config = dict(
    n_layer=9,
    d_model=640,
    n_head=15,
    n_kv_head=15,
    head_dim=64,
    d_mlp=1920,
    vocab_size=8192,
    activation='tanh_gelu',
    norm='layernorm',
    norm_place='pre',
    norm_eps=1e-06,
    positions='learned',
    qk_norm=False,
    attn_scale=0.125,
    bias='all',
    tie_embeddings=True,
    parallel_block=False,
    init='normal',
    init_std_qkv=0.0179,
    init_std_o=0.00421,
    init_std_up=0.0179,
    init_std_down=0.00421,
    optimizer='muon_variant',
    lr=0.0068,
    lr_mult_o=2.0,
    beta1=0.95,
    lr_head=0.00747,
    grad_clip=0.5,
    warmup_steps=200,
    schedule='wsd',
    decay_fraction=1.0,
    decay_shape='linear',
    final_lr_fraction=0.0,
    batch_tokens=[65536, 131072],
    seq_len=1024,
    doc_mask=True,
    train_tokens=818800000,
    steps=8534,
    dataset='wikipedia_en',
)
Each number is 128 + 24 x the weight over the matrix's rms, rounded and kept within 0 to 255. Layers, rows and columns count from 0. Numbers have three digits each.

# up: layer 3 MLP up, 1920x640, rms 0.096, rows 1887-1919, columns 320-479
# down: layer 3 MLP down (transposed), 1920x640, rms 0.056, rows 1887-1919, columns 320-479
up1887:122151122175189150102155101106132113127115108123154147147124133166143108140138172116136144072129152126097135182104132110148099150107138159123137129104142151111118175101118121127107076143121088129090115135106105149186102146070121104116121108129087110127086107095144121129099140125061177135124128151093123105145116143118107142112103096098133093135109166139144099111144123154130097162135101129117144128119132099161179136136138169140098140134147130141117169130126137133142154153159135
down1887:151143104092149119155132081116138133134108123124150122105142093170087174116107109104140081175130140137154110090094164108086156094151156115141125107163141106165143146142098145172103144140127164183116102108141113096126120143144146150169096132100144141113151126105112119135146090080070133119105129186142143160134100146112147096189163123138104150128128104157109069153123135133125107139134076113133146125127141155089121097133127121143135109135095117120096155143116156121146139156113082
up1888:142083089141164104128100098134122112109135088151153138137112137115116083105120177124159114150131108130156120136111132137137155114136102166163142137134110151144098080114140119109106156173128161122112126115136128107180127124155120136097156121096162122134150137122123155111133102097118136092147176152078117132120110126154105104132131111178097122156161105090113164109150121144111103128123119145125133091128126173143085171093141124161114131116111170152142154166137077125121122131108141
down1888:128130132105159132115112153142134104109139129152161138115165115138148149078125165138113079126099110157146169117095151164058102170127168112165144120135105094139129124127137129136135168133111130110105104073161120108118145067158143116170101094112139138125158165121134103103136129134092120136092157138153154112146085154152131147136143110110117187105133122132146124125127130147139115115105101111143098159144109156120115143117077135140109132172130120130123147126126116137161135144127188
up1889:129146128143157130130139189127104130110087116143146124108090132144097117113146153169149149135085090101133121114125122143170155159102126118158084117102142147136091108146122123140078118128131138126115157175107098126115129107058162102132162117209125110136111166104129141119146148101134171103117090098078124128110131135120090154117152168149117165113130122183124096115128137140091132118141124139068099183157155094171079139166202116110110114098113134105151130169152133144112133155144122
down1889:175127134121119133111131141129120120128171140091139137153147096072121131122096134107102107110173125133108118121140140120114149131134158140135163140098132112148156141153133156109126175124119153132071131108112114153101128109098129089111129151075142130131148114132132164129136101146163144143141112140171098135111145152120154188111170104085079076117148160085150146122080090134130124129082100115136119084126084140129168122151129093165128140132117148127108118160157160109120132113106128
up1890:074124131124153107085119156141047157121133151093123138137129122113129115114133145175109097171113117133141131103158141117126118143161087174163084160135114112148107156127137135102132134107125127157122141095100143092138088136150147139135113138169147126128113158097120141119103110132120166129158088074098176136118136128097160184166163116111131177113134140170146135143120122188139171157125146096122137127131148117110140159089108137100106165167127122137123109158149133088140122161136107
down1890:125105122120129116152115128115109099121147127103158105099165159167125117138144113140126112121145122117149150129148096119122155096098152140163123108187143090179133166132158116168145082127173116089131119113126129142154140116113116105094113096117140106145120135141070128109171120154154128130166151109078116147165090107155106158110135109141156101126125132142132135171114120127130083149103127119139111124140147126125133158125148138120140109097086106120143142129164111120129139134127112
up1891:111111131084160170152118143132085156146130130091096081164118091078114122141125163137109092153097130139166100136148130120153097128116151177154136122093157146161128147154145118152153122082101110090132147137134144137125136151185048123132130159164117138155135115119168173093131091133130138126149140096110142117112132141121153131112150133093107129129087129074089107101139098134097158165141142124133109121137162137139133106117138150134102124144129133128175095120118141122135163151107165
down1891:150124143128136109109163130131126167112124145144138117140154108112121124138139102130137092166128112154141135143134106139149186131140128129106104104149113119097097115176146106113110115120124104118109164109136117101106079181121111134098120145140119158136175127118121118140103134108129131135111146182126150092150158132131122146127109133088142055124098128119132119129108142129117121129138121116145124082093133141181112133136131136090105130116115175093171094178105135135088136138083140
up1892:121118100134149123140148122140124158142131099115102131111148152115113109130137141113120145141115130141114134117078124058120125122113111124139148118084117125145123109110164154112096138128099146154104141106158112144125133114139150127134153130152143086115115120120121114127121100120147105133119124167106103121151071169114146118151110126154162108148116118086129154127103117111115117112126148149118084120134085123092112130121173141110120143105127161094121116109102122092154113130151127
down1892:155106148153142157128066125103119087174156096103143140111177111131146112131103116135154138100086148094124137133112142128113127175139111116119095131161167115114106120161110132104133109125133139118103107116108130104134156177131140146166116119157128141087093150115095138120125118173148107146149121144101118167165124117164144135106126064111118134143186117093154087087145141165160147118149120127108134093147147113157104144116140145152153155121115122174177114169126107121107114150125115
up1893:118158096117171135130129086130087129118106124153130122142172111118134142152149088114146139140124095143093162139106157101129194106086127149102143134098091122137126138106110117106102094120114156121129152163104115116143135138095099124121107102109113062148133064129136126103152162144134109162121171137158126134131126110091130128115143124142135111113162160141160152137122145097146109132107145125113131157081085118102170082129128107101135134098158171088114133151122131128152086088112104
down1893:119146155141114148160078108156091125134113124118192151088156147126121159150080141141120115147106145102143129134130142084120121163154155109121141143116143113125142130137112121098115086149162131145138144115160159120131108116165135143131136182146129099087058121137173131133101167098141151166196150150103181101090127124114165132157114140101136132106152157109149143133147113108118130117085154124153151115150141122122083123152157114117118157110123133071105121120153102131127069111110133
up1894:118129138125106136092137146105112146173104129112125095142098107101158078094108134102123107166154101102107124110117117115144101127126160162127158088120080079169150109120138124150104124138139118139086139097124152097124128105145134127156109105105128113131124133141133128106126100173119149142164103130170115157141134108094126122016145163107128122111139128119123141090172114106172147093131087130118114114098118100132119165111110153113121140164142137146138125128123143174125111171112162
down1894:160167118138164137137108139142104146155082109129134113102155124112153145147163177114132155132162148121143098084170158081131094121151149117115128151121127137105160144153119104117111127110117147170125148175133143152089070132157119060118118128125124162118110078139143124113131114102201117144145127133135188157101136137133116111117118143091111117127133144117114154111086106202111110136186134134100118091154105134106110132188136093155102162095122112141104137166077124161139103093080093
up1895:111098133115099113134139161092090155124125154163131157106104111107117050097119148109137141126104100131132042100090166160132145141143127143134166112118115087102132103117107128165138149122122142108089136107136126111177116156149154134142135123085150148139146160134120116138151095138125153093121125117163112089127100079093114119107107128117104142144117155120135125101176142110146113176134108144147105099099136127165156116136140105117155171104086172154177133095135114150118144126078106
down1895:081094100143146153146100136152130146163125156102154135130156094162137146188107108127112110141178111122137120150111121145141144118056175126121169126104147101132111135156105116123165083113164108123124088144155103102125139149131136118184151132166143150146109139133098135162184133086151115087123082124138151132120183127118133119149126134126134117119141122110113123135106153138103136124152152116109118100126121104128099137113104110147120115130138134112161120116149131182145163098118111
up1896:126105139103164093069094065125094133133109120148149127090114127147145136132122166122161156145122143136101069129152121080128146090120133185123167180105146117174117102163150157186091122143077096142162123126124133156105116129115100121133110034134078149165156125128136080112145116178135107103157145167075107131137114139165132147091145116170154117149156173144083160122117159141176155120090183113139126110136090137174090142110106166103132139111149119100170145139111089140147136113152121
down1896:085119136135141064115085123118153130092135106088122133122123090117137115152154081137143145112115161112163116128139132127143142071166096112135093172149065124097131125161142147124108121126133075071163131113110144092137132128150108156108171129145086150119116125136158139105144109155127134127150090082106157102178136151143107101115135122179106045124150140142119142111086128086151131068148106114124147153106157125118122125130113114140139131144127085080137108128135173140124096128117182
up1897:130134161073111128183107107132144130110071102134109143095132126137149140143129140141123099125120141159147138150142116199107134114155136144096123180119106108172144119162159148107087163152152135106178124115126120110117160161137140127162152107120116154131155116103115139124112110114109151146148122145146120136109125098156148094107123163178122134139137110111072142113155118103111106130122130143114115181141087090169127104130155129150117146090156145098171142122130155146131135115125118
down1897:070120086125134151100163137117117133187114134088154115149103094095118125101141145095117195128105126148130127111133134163068125151155098124150126129107118130125135120102101112169120161159138163095095154143139090117083093132118157099114102135115098142144095163139162122119154151181133162112099182091092076125129111115122154160092136111111125051099116130137161157119151130105128102125127140109084157157096144111068122136141142147164152121150078151142138121170076149174109146121146137
up1898:103122133119111139126087108073144117130089101112098126096188137134120133148139110124130119152142128173104108117153118145101096167149090122089123171102142187211102122100151162120159175099151129130161109117116134122127185143140144145116149155120143135132107121132186137094152116126126149141117120093157098090161088140113147104096179101108148165115101143115150150123153112154111152156093177143117138158110124089146118127162106162164117095147080144104139147130125169158145131123112119
down1898:127176137116141124091152130129102159139122095112112137140126127134127134130169127078124105114100113114143119104178108123132130129136078119069110116133120132103115117159113098122132113134128112162093169135127119110088102125148136138146118133159193151114128142108122112116198168119138137110113098128100109127124127147116124124172132114131089117111143102106092119143168144137166151120116135144109107124105116127111124160110122126127115142101120173102142122140158092148138091108117157
up1899:129085138162172147126109109125120121149125129117148165124153163111091112096119149126081114134154162194127159066109142106143102082206115110157097126136097143113093134131120113118139131101140130081153155113154142150169124135135125132153182130140154138177138181085132163134143084170164154121147126110068120122121172158102121150120166095113143164129158139127125166148102150129139104083147150116142090143051102153205068143153114101154129107118169109108136103098101129121078136148157159
down1899:163147124154152142117114136178095068144123111123142131101107097119126099105096096114129170136084142159133127149139124116112144096148164125156133116117132150101110109120136127154127119150119136133091163109129148180115152118120111130167145119155135140142169094136121144114109125148131140108116107134160117170187120114160124133138173125115125139174133117127147106125145083149129166139181170102110124092102105145121155129120167126082147122160147163143052100128118139121171112132107130
up1900:104109131149066106112113126119164143141130105090109155138145171116148117168178123164134154147136141154118116084149144147142141155131138104118138115158143123116140159135082130144126055100144129191122137163120112137143087119116124132148139124104117100142124127119127117093143113077149125114129159102130129155135128115146161121143084123120152104142113140135142133139150113128114150141122108150102134097134105083139132139110113112132106125157124142087121147138100070137168096132134119
down1900:102106167132102136168117121136103138088156126114143120130100091121137127107108102130097102108144139129103126135111148145132103148163089105100130156095123149133105093085143135102098160129118103109092112180147151177100177144111147096131097109123125126138117118119099127146129130178123071118143123139129095091121105112120144114124168161149119091148127113156145107106116086126153139126134163108118131133158175171132154120124165104115158163129116120181134143155110108132147145088099145
up1901:128156124150076088097098119129158130088095152121135149099116135097130161130138181137122102193124128150120148133128091141123087158150152167098121079149168160139142132168107124114131149143112111128109127155084136127126134128131099116098144155145148118144091109170132083135154073135119126112137128141105122141139106168147147125079117128101112086134145141161119135143088133109136123162172131077162139125137110115136133121082095139147121140075160121153109155108151112118091120137137112
down1901:125141168152151140099115143110145113123119134144114099130134186138119132124126117130121113099117149114146125082095146147152138117127150114144162098098140151107111140129120105160116119123118133142135109108134137089134087154139132130095109157141104158133108129104145123148120141138088121113115120122115179153125142098138089128144154128109132163133167120150156163111115154137108137080120089120114117090155134133111180127123147120119181128207158162145105100115130141177118154129132161
up1902:122156134133111128134165129156147176104148162104099150160115102145130141116157142107165132151132118148116121136143120103114106137137133098113138126113132122114141136140083131182088151078171154139106142133153116116091126107133145134074123161102146101130146111161158169128125124113122125125141130167153125125131154128092130079118129125122142107112167144112109106117155137145117140103104147151138142139145124135106150079126119131138101184119090119102117141109068128128136132103154137
down1902:167132141122097139132069157139141070104172189159121131135138066081099127119138097102112106125124107107144124110149181125119143141106120117146077101191189132153135145109110129130128146114163085142147106100118129114148147145105135187173142157109118122149090119143144099062169116131130080138151113117147162170086121156167162130133139157130156121105136104190173123106102125118143174116126151136148135126131143144137141147129095142171131103090145151113123162128144108129104105130127088
up1903:127136129165153128106127176148104123143112140107120086165163118117113168138120115134125115110151113106141119068140115118121109142119118109115150153087201121100177094108180126109106149113049119127149165139104108153102085122118153147149144134149137172163116153152184111110115079115161101156137127136121135117105097103087100105152141132096103137151154094089145164104153124117140102156081121127147147093114152125118158099105127135068105136085139104186122103156111135129107076158142105
down1903:128144148144113158083123114136104121150144170128081156133096142140103145143126179100107190131156145136108109109153105108138167150137093091114133157107106128115171087133132122094097129144136101094211150120176162125138131159169176110138126144119140097165169105132111168140153165128102121125184164141166126129129127138127105105170123132106073149158148123107144143101180120109129119152128107155128161126158112052115116130134122149106125134117061198123137145097129190163122125092083112
up1904:148154126063154146121157124121155096109187125120143129139139133159117142089190114109086146132136153097118103094119127138119133123093051112140126167121139137153117151138138107158171110101122112098069138104122109163148131098153119126176141131138165109115107131129126084123157109126123115122137109070132150116128134123120144104132155111107103086133120097141158174105139137156108140085134128123189156108186136110107125136108121182121100194141165175145137125171126133141162139153124115
down1904:104089130203138134088083138151114130113114100113106096096121134136138152125111134092100128112152119093114151113117101136149162104137118087160129126100128171101121139113176100130090127137119120098146122156100094154126124119118117101098120127094107163095102103131134205081140129153124124151148122139115136131133121165161148141110154136170143127112132137087141102147164140124119126165144095142123181151122120145132124149168159093103127140085129090087139097137145093132128142107074125
up1905:145116141100119115100120110130102104136132145063100152119111139109116061147134123137144147146139101149121115110107110123136147126153125126142166100114162132126122089114124170120140129133120136137124127125086122144149112121133176082121155151118104143112155140108103123108108145164120136127122135161115122101106124104160076131155101119105123114141112096114128114148102168135132107123066099108156077122133121151154076108142124119145133113122171084114123109145088084158119139109139088
down1905:156104134141136130129128109097121151145118096154192137122103122158165210122126146147134166134157109127112105131167159138122132130145118110127130137138147100137162173147119123086130145096167141139145139121137137095116146137109151137107097132108150171112108137147114110114109144116081128110134107166128153182152170098110145115149151107106108116111148164110146137121150128127136085118109158126106113087130153106090114160130123132120123103128075156104158064098148124130121074109151124
up1906:154147133165130093147148088106116092128120120154118128141136123134153119116183147121149115135163117121146127123146131145137101129123116134183152146085120150114149110135125121122122105139127150135114134135117111119137102108144089171124165123098101149123143125153112181160117112178164142164130166128133147160107132137131103142122149115147112156112138121123088138112149109077099144161119133151129141064140121180110135139095118130125135134137113137135148141155149133115126104112123155
down1906:121125096140125133148103129136112128123155138069110127121116163141127138117113110149090126125127119149155091136141165120111141106147131115105123114097151118111093142130170092164126150113099102135155125130151134116108131115151153078123128128150124114158134143137142155135130136075098128131120119116140127126132125138138138114163143116121154141125153098094144115124136155134124141100133134140146170150126135128108138141106151130161158104121122105136106133114096108136104140119138107
up1907:156155136100111151133181097125120140120159160096094142123144143122110066114144137137113145119162103091160148146120126142177074105161107109132144122173141118124086116120098130176132156112144141113156162123146107145140131136083104142141142077120159116131146128142159137127127111083105130133161152129161078127125118119085113150161137133162109176111109089123138136123172127128145161117170146134108135158137081174140122140087141134054140156141147141154136106109111127115133121091147131
down1907:125166130167142082093149101164101168134125144121136150091161124162135109157094169133144093150116117151136125106148151111105133136131138164142114133099157118137129164089148129123089127148138152137111090141133198101121111153145141137091122111135190148073129175121109092146151152137132112141133157132109142114140169122122114145125116117140166109119106150125156152151122130142098069140111120099126149136122084122118117124126117170149125143175058147119109152161116119104141102120069172
up1908:161128138137111140128101075136100123072166124146141131140114140128101094134085121185153088144111116142125167175136138133160115125183149132146143115141154115143140108119119147160135128078117143159133146116133142140142148146085130145086124113129140102114123147111144080119137098147110117148107131120146131120135151160131108177116155090152105130096152114152123097116106148166114126115096170074142112152147149155128132149126121097084144097127140109134133121079124122111130143091113116
down1908:170092150125131103115143106155110146080129118114112100111141135106072163108127141151096089073123145105128109131146106088157149108152127076121119140143117112150129119153114105147121142143143116130134139154113149137110151140127075096130120129150111109110146131154124160137105172099141081149090133108146100169144137159142119142079125144156124133155143115130128120127163142119092111094142125135144130147054110112138117134168153160117129127098160147147149151081142114100182117162160110
up1909:108129173102110167081130117168112124117141088166150148127131144149153145131136103115153137133159135143157110110098118164116139113085120161130117135185122104109125110124160149129142131127133101131091152128125134121137125073115170129123143113167126172127153077130160149159149137161084120118134092105142144130120133157142142115076121134112134073080150092119112070129087116145129141108150088097139165125141123161116134144136190112142125164120109087121151164082105124115147160176115134
down1909:116125102136092117108142116096088103112157139120115121154130138160112106138164110108123128095138100125104094145135143102115102132098204127130137122118126102157149213135111168147146097109136133148125098115156154110106120120119134117136151178149120085146144117123098128118097110151117145153153125151086136124135144122141103179122123123124146093139109152125117127140134116118096150127095127106119135132115148160123101089103082107136145107100138115148158135104162142128120111121138118
up1910:112104150149101117099115077105153136107116086106124147116106135133161174086084127147109119154104127090156094144154138168136090097093125173105117103109101168154133119102152149181152124130094111118120150113134089126092132140148160141111188140145118113142135182126128106130116104108103152116152123154164130121108125135126129112190185105154108124148196128101135141148092117121145137137126094134130119131146180162084088119136091142166099167159141108131145116160100140166172128120126095
down1910:114114146117120128204161151116143160095123135134163106200106153137117151159105123104100124098091116128144091122126150105145126133144141105118134127082185118099135112114133166126156120082147122115125119121160113117124148143133149114120105143139126100131079141160124171117142149130186100106156103170150176152090136124108152178114159125123134148139128131135129111131121125149144133168140115136137128138172149121071160163141117139140175146105136116118133152115123122166121137128148090
up1911:107129154156133100144095141126140111122077103112117142190137142137141152175148111140140090136120135126113103126106130115180118155133162117109136126118115143093125108103107096116145135178135121108107110120146134140128145097121137101130106148130142119167123135141141137153128132099116146120163146109107152151118149139113128116113139133133154084137124163158153135144114138133078094107120134119146128104134171142135176080121131124138128136089119106128125153138102143146141123117125142
down1911:114128124114126142118141146153139121145112124131137088089161135117130100109143128150109153106134144142159155144093127155053096111111102142118111130140100140132136142119157158126108071066111122172152134117111123149111113157108109093113140081147127171102153132112154087105102140156127126143133133154136067113103097128098151126109184132156098156129128102114125125149136124153127164142106145141117114126132109109166106171123144147119134132141143160123128127125152124146140113136128101
up1912:143120084128123122121156147141162137127147124140120112110121138127105127101148148107141168128123147117127148149121156123119141114097123143123175137154119126093109130152102119139140131159133177143115145130137122118121140148134078083101105099126172147106125093148133104173120090102107121135152131138134119106170138122162123110103175132136157129129133142081142123153143155138114168123120142129110125196088108101146124115093139081125138122104129133110145086128105097136151149112102105
down1912:118169127140095112138110091120155113141108130099139166123116161113135137140109142129104146116146132114106107113137172122142142157126110150127133142067095158113123118082145107158145136124123141086143136139145136089155151164115149168126109181165186135140147109110131123151131147162098105123137129120107113158119139098103131118135154138102101102107162092150097149126169164098103131129117155151130100112114156143145125122125113146105116146139099148139125145166133098142083117129159089
up1913:128134180085157120127127168126094115131160098129108094112128135116109141134153097082126110131139157149131138130135123091135125169107115124105156164150135124135124130121141094093154154129097138089142108184148122112136136088177105102125109093146131102138119148137082184139138124152135151138128126162126140125102141110121113123118100116071136095128133107130110145113079132101083116088120144127118124138190095139116174123129130116131112116156151089189093119111087126131138092139144143
down1913:099150108117122126091128145092141116109142083113113159114118136171085127145085130172156158134084103129111098117107126078154126119092119147121083136130108150169151123145116093126131122148123120171168095089142103109117106151130142115106164147163118112156164137131155109110137164130142120169130123101110138149110140141150159148114136180133076141134130110128144079103118152088155133113132099141134130096134188148154125129140149146105182144157142162103130126120128139127100126137136123
up1914:106138127160123213115118131129147125105120116142127155170113116137113156148115130117131120109148151136092095159126153093126149133121130154157088117122140139121120116164126106129142171124166152114104114120170136127163108141146163140092149133115152107154121097121149150096098133146127109153116126138113123152147108100062095154120133139125101173115183097136078133130130100147117136146118135104110117105098146092134167115129121144117150124113079160130161090161129128138121118151113146
down1914:096104138100098129153144133124135128138183128083153130127106154182131122075174119129163156155150109140081127091122170094156116153147141113135132101145122139126144125077122105126129099186142111115133173134107110136071121083113144120131074131170135123109105137130106115139120134169116118147107100149129109148132101106138137144127139092125158141154098111162166150113120139124142134126160152171154116126094107094124120067121156116143115117181106130153103124115123128103181119098151082
up1915:116171097116121113103154134073123128135101133133163099177089105139206145142117148157082172133122157158145154164173116124110120157111127132156163169110087156130121170148141125115126116115126127164115104130099076152169105147107119135096099142111118124128158132121142172125096156145094113133113119119128130215175149156177087107175122119126092142170162110144091126143123150138096130115113105144154143130157206127128138112146134175156171139081096150145177176111152121099129157157171126
down1915:140151108115079116099181108174179142154113165088092101118114150155083123127177144186136126102111163143144115155083125148146109130137141124149119122140136147085108112095122125102107128122134119104134116108116116161129069112118161129149150119116117113094099093184108126124116144119116096144142166153121175117122108112054122158117124107150110116151111125131126110136145168110116162086128066143123105160151169084191109109104136172128160124154155115114088133125184133110133122086134123
up1916:159139127110132094168135127171146116134114117115100090095149137095166127160118147105109162112134122145083151103152158141107102109125122112109132122127125118139120145141111167068124138132111141150123132159109144114113159109132143161176111129125167145127154110164113137116149168127109131124152114137076182148165121153131132132127143120138101130164172117132138135098150163116097127106122107139143120148104112139119105091132139142138084145142181110135130120144161110146109148143136135
down1916:171083125140141053143124125144118097147151169119130157148159099103103118098142148159097103108133143141100130129118133138129131133130134123123102118137136136102125128120091150100178135107126146090140091128141115118126127128118109141143127103130133134084097116177151133142144107120148133104180139170152175140165151140145098124109156165102083150131078100128138128100130124108145156150116125131155136147134118154115119114111093085137111096089117134163124108145135119105164124113155157
up1917:138123145113178139176134137135133171116117191151139132119105120119111116103086109138121127123136138097157127105159110140097110149107134154099140115128120143117111107096097148160065133175123143085166108091101147139122118108154143140124190112067151137132124119196160114137089096121131113126092121107146137118157146120144130123144132115097108124151155175140164132117129143164106131128129088142116169088141131095160124115130162111136189142152112081109150096103130151148091148099126127
down1917:124140129091103104121104130149132108125106090138181130157141141130102132100116072131182123151128081101087138138125103161120115161127128153105113154107136147131128159138127099106108097118098141185136125144127141142115156142107133136113125076121139143133115145120085158170123100121151151129122144158094110106147127118121144115116127120090149132115153161130089094103128136118172132088085111140117139123088121130130125119122151139153087089158144169108116126112108139155151128136144135
up1918:107099159115156131176173167128120092113144140130079117127142090117118085123090168152161148096103130148126080095138075143134111135081128137125138114093136141161147135076100127123104122112166086131122140135110163132118118118139131120136088111160119145130153132101144133148115107123149112119146122138113124126116170125123082155063074109149132118177109114115125142135158157121147169128171083095090113104136148092121097126155158175126139116133129149161134133160126133112151095154165163
down1918:153152162116142117159135138192128117102152077127124140152138117120120091097092140141090128154158146107134092088176110092115100094178119093140129104133128109121124165121106133104167153167137122108097118091141141127143175144080131124098166114141168166107127139155140147143146109079126104157145131158168145150148158104144136121120123128135131106174144132161168107147133114138118081153119118129133151103155094136112187126132152125115157103128150111120128126120128132136137088106136090
up1919:129135100128084128109138074130135177161134094138137143137127100142126214135134100120153145155148126167130095118127082139137120138085147165186132120115129133164105128099141127131142123109142141122151123110140162131151075149128163107114099139106101120117120122148127115111152101095154128152137115142112115113105127152108099076086110119118121146135118144090136137098139116113137168145111125130150124121146129104184141095112091139131135129167167122108157070153133140120175150154146158
down1919:189132090124139168124146164108101173143125114107175168080093101156107088143077125162137130153087129166128121140114121127115090134139125119125077116149146146117119119130155113142147121103113086100170063128198154129113133156112166167121160114128137146102106126121101123119154134122133102092150140153130117121143120117127103083128047121130133128149157071138137108118114130143154138123098111122146138153060157175117125098142132129114145092132125137096101140094098157148163118120137094